Weights of a small transformer language model.
Size: 20 layers, MLP 256 squared ReLU, vocabulary 32768, 5.32M parameters.
Architecture: no biases in attention or MLP, some layers without attention.
Training: a variant of Adam for these matrices, 249M tokens, 3967 steps.
Each number is 500 + 40 x the weight over its row's rms, rounded and kept within 0 to 999. Layers, rows and columns count from 0. Numbers have three digits each. The size before them is the row's rms in percent of the matrix's.

# layer 14 attention key, 96x64, rms 0.153, rows 24-41, columns 0-63
140:478500586429569495506524509474541499535429539485479537465469491427471527454515499486507511536523457504526497522619472490438533511487495547560516511406447552554550528536462473465482482454527505
117:528536551566501496531509433454470388492532442423463523419474530509530524488542485553472514509547512544478488487532455474562453511493500504443504455446480478509544448435466549560535508536510534
116:499478454478503503512519475518471540425599466527454486515506419509521569461517524476463500519514456496441548544434459539488495501426493455449432428454550476545512448451465451531508473454497542
120:542527508438587460493489500483469474497482498555512465501522512479548576457573543504487446472461485466503454526477513554569536431464527566510534386557544467531519522500500504514495439507437467
116:500551531486434524416565462448429544521501495469529494438442535480490532462538502460587578513534539513497481474473435523509488458479522488490499484427495608486526462548497462453493483493450499
128:496486544494533497509475572505515576552580448449432512558483444597478492448544542508485590534397552471553486507509476468568526478493508504511469469490529542524455508525511498507505516523513465
131:444406516498466494480453520493469442549529506527438563433498529494496463408541531469422540489564497541491547502501488481503520483506445447536571545542513526481591548507518438513506500476533504
123:449551471496534489543463476447512519472451542475488505520510446537566429612521610514471502483508519481480541510490449471489467522493513491491563510594538574497558472478479502513502459461432522
075:467506450532496476470543460478468546450489529504639556561498485477509446536428562494538521481513508462477474499532504499483517502598486517470502555509459529435527529573537531566476519529494453
080:565468470457524432512545480521459485440578510549542538478531507428492487559493535495616476496455481450428481504547487527489534533539503517499476564533481457505521486548548486536498451421488458
077:519487523474573449517579449462437527460467547500553550499518484493543551564460565532561443482465476537508532546528491484438493485564475584510534530499529467494524492513525458456434515440443492
070:553415417447452437510492482499485483506488524548506509518512506452480541572471514389581517475516504504461434523516537510465563520466481520538468558514484490574461488524513461421482487449488501
062:408505607487553543530490517481637502502529459538506528509449512479485500485518476530432512495517511534491489481489502430504466437523470526488559438464451430458534509536457527515498508510501433
069:452623524494564486479592457428422502454474506460491543544501500504540515505498515551537469470554450548544550531520512491490522485580476548492529514533521483510479524550514475488439513541473436
114:496381525446511470520522490495505508482513491515514486505543529451429443456521573467545477470376541460443438510508499487509466510453498487501480440500467550552548561473457476495457469517542536
101:448559618511482490489553462411493455455483525494422528483502507445487553473500470561514502482520523544502467535510438448462503471519486516404509501525529508423518512553452522512579495526522501
114:432548564555575504481496462578491468510539459505449528497495452465527552518480520484466461509534477561508518515497485480523566573585496462480523504547468425487417443533490522496555556499489452
096:484573516574438472457466536480488514475538504460503478519497496507505543568467526586490471520599467612574546504457480477488503501558465513501513502487539481541414527491529485538523489501522575
# layer 14 attention query, 96x64, rms 0.16, rows 25-42, columns 0-63
123:518514542557497487529515430453478402498528454428463532415471541511525533483545488557463513507559508545473486490538453488576453511483499505433515463430464478517534434447464547544530505534513531
111:496467437487488496501520472491469531441592502531478478490514413489508554465513511479470501526529471497433559543451472548464498499411497443476424454452548473557542433461453448515503481443489545
128:533528503439586467496482508479475455488483485562515474493536522477550576467577523515483441475474493471489467529482507556576541432460536572490525382555541472524514530485506492515502437513448482
119:507547531482437529418555457447416547519504505471541495443432537469492531469537500471587580539541546515494483482479436532501494458488514485499507485430501593494526454546495471453491479490452487
131:484464536506533486511465588519520570573564443453464501554482440584451468471540553515502583534391551476562481514510489469556523488523510521527463486497520539543476525520519512510498523515504459
136:453405517487474495486452529510466465536548495528435557429505531490501483403540540466423544495560503555490541506490479485510524482505442444526574532540517532482583550514523430518511498477535487
130:448557479501538493538461475444514527467447541474477492530512442539571428605515600512465486488496518483491540515497447470492474521491499498509575513581540581504548466472491497522486458459437518
086:538473479465563445547527503595519484428520573556526503497509514444465525493544506521545470480542439485462503553479554467519426543498483471493488525473530508503416493439466528436530502429504569
107:569529472476483461478508512451516492541532580522549504529461546426464435538456521528527484488454470483471440530583514528517560464488540543563420547498408501537486537548457465505518499483543503
125:544540529533545433539588523471466458471520453495496518475479454481451502543542526580554451516534433532476480575444559473508436514534529478502490440460502444508471515454434505526543505573498503
124:558448472479474427516544500514544473478503579592535531476560524420454426522498492512546477468453521460480473478576497511531579482496501548516520550465497538539490545527511455473499499533572450
098:481561524465479599438487458456509550552540502464448523544518540462533543458480518525394506525512512528448466501487512500535525444492449445453490478504478479453463491549500463438553524422476449
108:504546516472510561477486509559541529553546469515488436536493486509542573453548472500447559543557449501509529507446546531542542515475525509526469458444494432488434462480471555533580415458494510
116:454461531508457475489520492420451554513575577491437524456519477445455498489512498508545486512417529544467425535536475500523478498554462495464480521460488571541557445491590459488493493502558473
087:471585527451485540516457529432546543491476494471449575543525491468561568462519415520481482450498521468434412508465412458525465496498496501448487498519479460460472507514477501445506465482503435
111:488470478552547521556517530517567477423498477552501525544466549452523555508443465534485481447553448438524505471474501479543493476446518454518493478452523446453411523447431458500564524554538495
109:490560497503495526451444498512574555503465468463492520606527516558494499500479493498446542494579452490475552505492495458475528412458533480522534533492528496435501529590472513491494445401469533
139:573435487469500436514551477515453504517519558555542528413535485459447452497476518497600519465407513518445438504517498496543469536558516530523510523544503544559531496462557489515441516516519493
# layer 14 attention value, 96x64, rms 0.144, rows 0-31, columns 0-63
117:485445524523508515421487631482512499526539485485494516512519525503513518459511530477454418528486540510427455545573538497492502477489536483437481397572524556507481489537468473464485476492434545
108:500582521562445461484467448517453434502463446413540519504509501500491477484493421513483528525493506606519500498489438444474551537472465452505547550536454505563510483511535551575495492510534457
111:496488506555456488455409543498471514496519499491487513449471500391521550508492520513555514575540465512482503387530491487505475425552510425497423554476446484491525494481521453521564516517538477
096:515550458490469503451508553532471445471482519588527489517432485478468481479475488498423585484490491541531488513588502500529521419476568567483460438514537523493509494520496464559580428496533529
107:508474511514505511542512513523416510516485469495471546466536530567476488466403457450543510466498554393466488553513462469466438563494505526458450483472467510451506459490493539550507525541581578
114:626520486466555498429513566497486478429508462469470548485427475472491497470507467525512438479474499539477495497535506534511515502552458515451433562504502485526531465464559490488576530571512575
106:450503506599551460501572486469565473435498515474474418530495505500472477559422488539523526484525454473541559501555432551472469542508573438506525517520485474486484472471509437514495474461526564
112:433485522530514520525499421526509484580487538517472540518555466509512524459477498510523536480457396504421503537483468577501549575484524453458457545453466440502512470454562476427519498551506519
094:502526516512471450465488453528520525553436469490488450498472487466487523503435518460528464577483457442496488444512482391494498463593499503493388502546551444454500496519456484517493441476474560
111:529478509516546499465494449533443464542470479483424436506469436481456502447505540545465477478513569502518449413437463488525470436509499509589440550512462539549461539445545523546479481505520464
111:557456542532529529568377525494492508499546516524471372502467476453521523454502433506521573497507502503494504564504551466513541549519471492467441563520483473515509496502507517561503534565474514
107:498515533509474537449472510522551510465518502438468470502447414504510548527526451487556504518546475508514491463545561516427444575555519452500583563529473532540484539465505517599450447512529485
108:500510463470488483465494607523579511555501549511479468519510511506485547504540504511456467462524425475545540559521419594530546488436461461491468518446509486563442519520464566512473503495546551
098:454526492542574552498544473477503568472471503578531476504590566530496410506460482478585421524494514511511417515528469469478496493524507537499557516449501475456541551531541452531511463533489483
106:487468507477474482469499474494515543507428529494565536475535610508551535520435427553498472446558520531435446503518527443502514519408504507456452466518441507501502497551558533527475578520496521
107:552508424522527514423449527510476524452456563515460467564566452558543469533528482519556528537460501498499552522491458531493501497540565530464466495554476545541500548488471462416510442535538437
111:514533474546484503466500510465536477458453583504585554544509516493476516498557538487418513520476555495518487451485452538534484545502530439522469562449522485594534534510541464573497464564434531
105:550518548474583516516454576456520556582475441513509462521583464507508497524504517467526535553475449524518455378513485456460509498465514509502509497441491515458516533426482516494447498502447553
105:520612528531466440523464554478523480500543505458512482519545560502460548525498522495553550538490414470529609520458498432524529501537551525534473550492467457470519487523502526531493486539567441
106:447499459437526476514472571506440486512487475536462514459582471565424517531543480589489532499514529473502546547466496486473405481451483467531543439488555523558472492533521451545532480525548468
109:520580446495484450487479452444506491453498540486570501520502550534515520571518491591549465490461557485547553494523518498453602488489455536489420543522486526508472492518471433457486514571486455
102:459506524523545439525547458445465574428469494518530553569472392469537472523477537523485527526529489505549546500537479495410463469485471459496506494578530526447488527585521528477504497548526518
110:484477526551499466546479520489588464494524477526421477555548552533452500473553485513431538475517439539510465565504532456496533512492504478536492481472561469559532454476491549472593443461579533
097:571453538537462468434499430440529493475553455562486506530558612503557484451451452456508564427542476534524506489469538542489500503494464504545571517491529554527516470479487509453488516477529507
100:558507541471516494496475495517484521534459568505479536417531531463489526519547498473540530457590516508489525482506485515577544486525564502454580501516509521461494432426547510516516371459534530
100:450474419529555474502477513486487492506470540475502384427456433441530512548503474432505494457476463478479550530462488432558473500451502514534528492513549525479497418487501467512473541559479429
102:556487505520576484448555583521521496546466517528516550534494509473545495505531475493556420522464526446457525518478405470523503511494417557485479488433470474546495540455518589496540469458510547
122:553470486501514493412481589421554452532504505492514498508498515488529515503386456472486521542465550511496550484492555514467516557496557423518529540509505519545452514463457512549563543426525472
109:485489496515518451459442594528523409515435457468428491560518495512499453547477466534461444563488571547500485484520461520540573455488493552467519435541499525514447520495431537530487492514516544
096:435512508591542468507445496519562537508543496510544442515465449503531473516558435507474448522467475459509485481539497439460498523444500474502465455486466480546441526478479490534570439563605534
115:514537500426480511502511508523541471478577505562492475450573485422498475480522470493486500512504561461504553503473497541457550548430451440420538481491449487458561560507466439523486404508513511
098:521463478482484490532485544567412480509542490556471582483436503444494523498535407537454477568513472551412456458461449483493436495498453474505448472464510448489504511476504506444575505479511489
# layer 14 attention output (transposed), 96x64, rms 0.156, rows 0-31, columns 0-63
109:542415466569511556400489547520454505541489523460514522477531541541577503493474464478486512527499499473481547580575532464417543493537485483503473508543519487461507477532492542429463539544470556
109:491536534485442499536509538491534460544424524488553568490549471466435472453558480525526512539488581576494507477517432413525506511460447479506558524512449468586554506524508525510471445477509466
114:519480479531499541459396506579461488501475471486488498459474499466445526516505602445513501552484470471492458416526541485515406437525505444467542533517506505504518487520478410427489484461510532
095:545499465483517459518480547570464473471491501560460525500526481486516451466438484494470581481550514480529497498629462455433506471528551534512492538452570521460502573529500461526548464552537452
105:467517483485398532505464494465470535551535474492481531523502553524430481457432507505580470464536528457433564526498493461485491552518533531426511454450445518418500458480519507568557479487529542
116:564581489446490517427455534560514493426492456477506456472513517464448445477537540496479415463444540443498538501509531494485510503568457431500483556524531533504515532477549519487575486565505546
110:402502554525552458496527547436517510512489483511489490533509502462478505537487497564498523432535486433486532445535367528433397536536503442521521521513469472480473488488521471466495450500511544
107:461490485471477525555416435470543526530522560491464503533494474466432494522513511563489553479525420493417472544487512553514542531515455476482522520543485506500462448438584459497484448569438539
104:483475489453500522509517477529469507514458435504441486505522486462491581497455523443534461555449441472498527456533440358503472530568514519460442493548549461532470520512444482483497452468479558
114:556485458529533537505507480515388482475510528462518489563535420497441487466494503482517423506540598526558443487503470495564452447510467503513513534555457529555424466447520492494525468466524488
106:526548468549476556581457475524514520420536506503555390473512512442490481527474537481458523533549551527479553546502565527498480494493490541437471550472465495521487514535459556547501500473449590
107:469550534513457564465524514499463447462503523472519462455500437523478506552571493487512534530548552458502468453502569515472467541478571495491497568596507460540511484508454518541422493433557565
112:543517507511462440505443499526498505557500535510490477480534541516522576524497504514494515434527445473522512510507402583518530510444406470546515526476494533524405511532494552568438468543573506
105:492497532544571541531545556427497486519485484548415472473487598533510467459474504530623467532491460517475467510495505518471507476509570482526486520507520491443571522482562459552533448493458527
115:553420494488495473503487511527537597563457514471528593487507613526508461492483510485575512469552517491502523476485508434497495503390518436454535512490461512505526527520540526539496529529440507
117:537500530535506508472449517490473487534439503530426440504561441553500501537556472571481543578474520484462516447453521525465489452518556551491455493530461492467460550446466509467555392539475506
110:488543516575508530486459471467467442541506518500519539497529455524491539443535508464412479509482526510506426454518483503520481551516500431590456531450488492536524575513595459542457471562435514
103:538515462505573553502515569434421491513533498496514446547541497564444472515498501458526517532479391584532497465523524513485563520449469500468473486483485520493536492420484508499449509488553586
102:533564563495489435516484534464545493489497450492506478497546530490421553521507567474494529511507463501417557479439467415547479498521506573499465483451473453543523528552496454461434443490558454
111:493504444490536459472478551515488482560464485524517518529504459560476535545514498530493527531522526497528490583437505502448402498476474482541476449442479524506483405568493446606543482549548461
107:528505567489498440530470558486550531511441424514559486452522539529536564486538499552529521488444547477541546419480495463481527524454506495520458522441513515543489526490480440427497445565427453
111:434520549483506445483542491427470563478441491579500498541439446468492480470524534524496510520445506464576493482510428502432468507420510469446442515539476550463513525570471513442511488557520489
106:494542490508511443538460453474565523459491484497531508517566498492528531515469490528457505490565457542443489565550509449495503474563444457530394492507460453541521446511514546539540479534615466
100:537492545496521485439494493418542581509516477544467541479548508518561439491480500511549545439524496520484496460530527499578470497530504442467555533485525535594567436553470578478546501484497460
104:599495505487548546525489571482559508481487531487469548445451402495466520525514518417457525392518474494500519522519550470539476484509539470511508453515485511438499450448478518547482429469546522
104:425509438528581468477538558548486497521533567472476441441473495401501522579534453487479483479510503508515524495443492430519481462473459552461509498444482605444492480524483503500508500509448478
107:590499537517503557451508499486505494469487497493453523527482547503494542515512498508556425503425475490414479518484434492482523504487382519461479484494469559502499577404526543569516451499546513
124:496496439483539530405459562434466486531487489499510518457535530507475485560393496508444528562502545472415570439520509513496498520464487482485550546525519504582492530465488533501493572457527470
107:533465526480506454484469561491447415498467512448520530548550505500555477501466467496568511563469568504484565478530411463502558454511444479544456455514483496504490521451425562506492468558555532
102:470501489553512521534515481520460530491493487436518475414482504515521498530535447540515541522470493476477457489572458452448507483443414515475432518504438503499515502509487408533530392543594519
123:599536527456496545529513485509493500524527451510470523429520436470528525525446460509524572535472516465562518526490491597489489551457438535503532519490494460457595472501544417544481476468499543
102:553526408457460542493441421611490487494539478479489583545445505473506469565491508527488460545442469546468414528488480494448450491529460430502479493515493536472522513503464493516548493474517480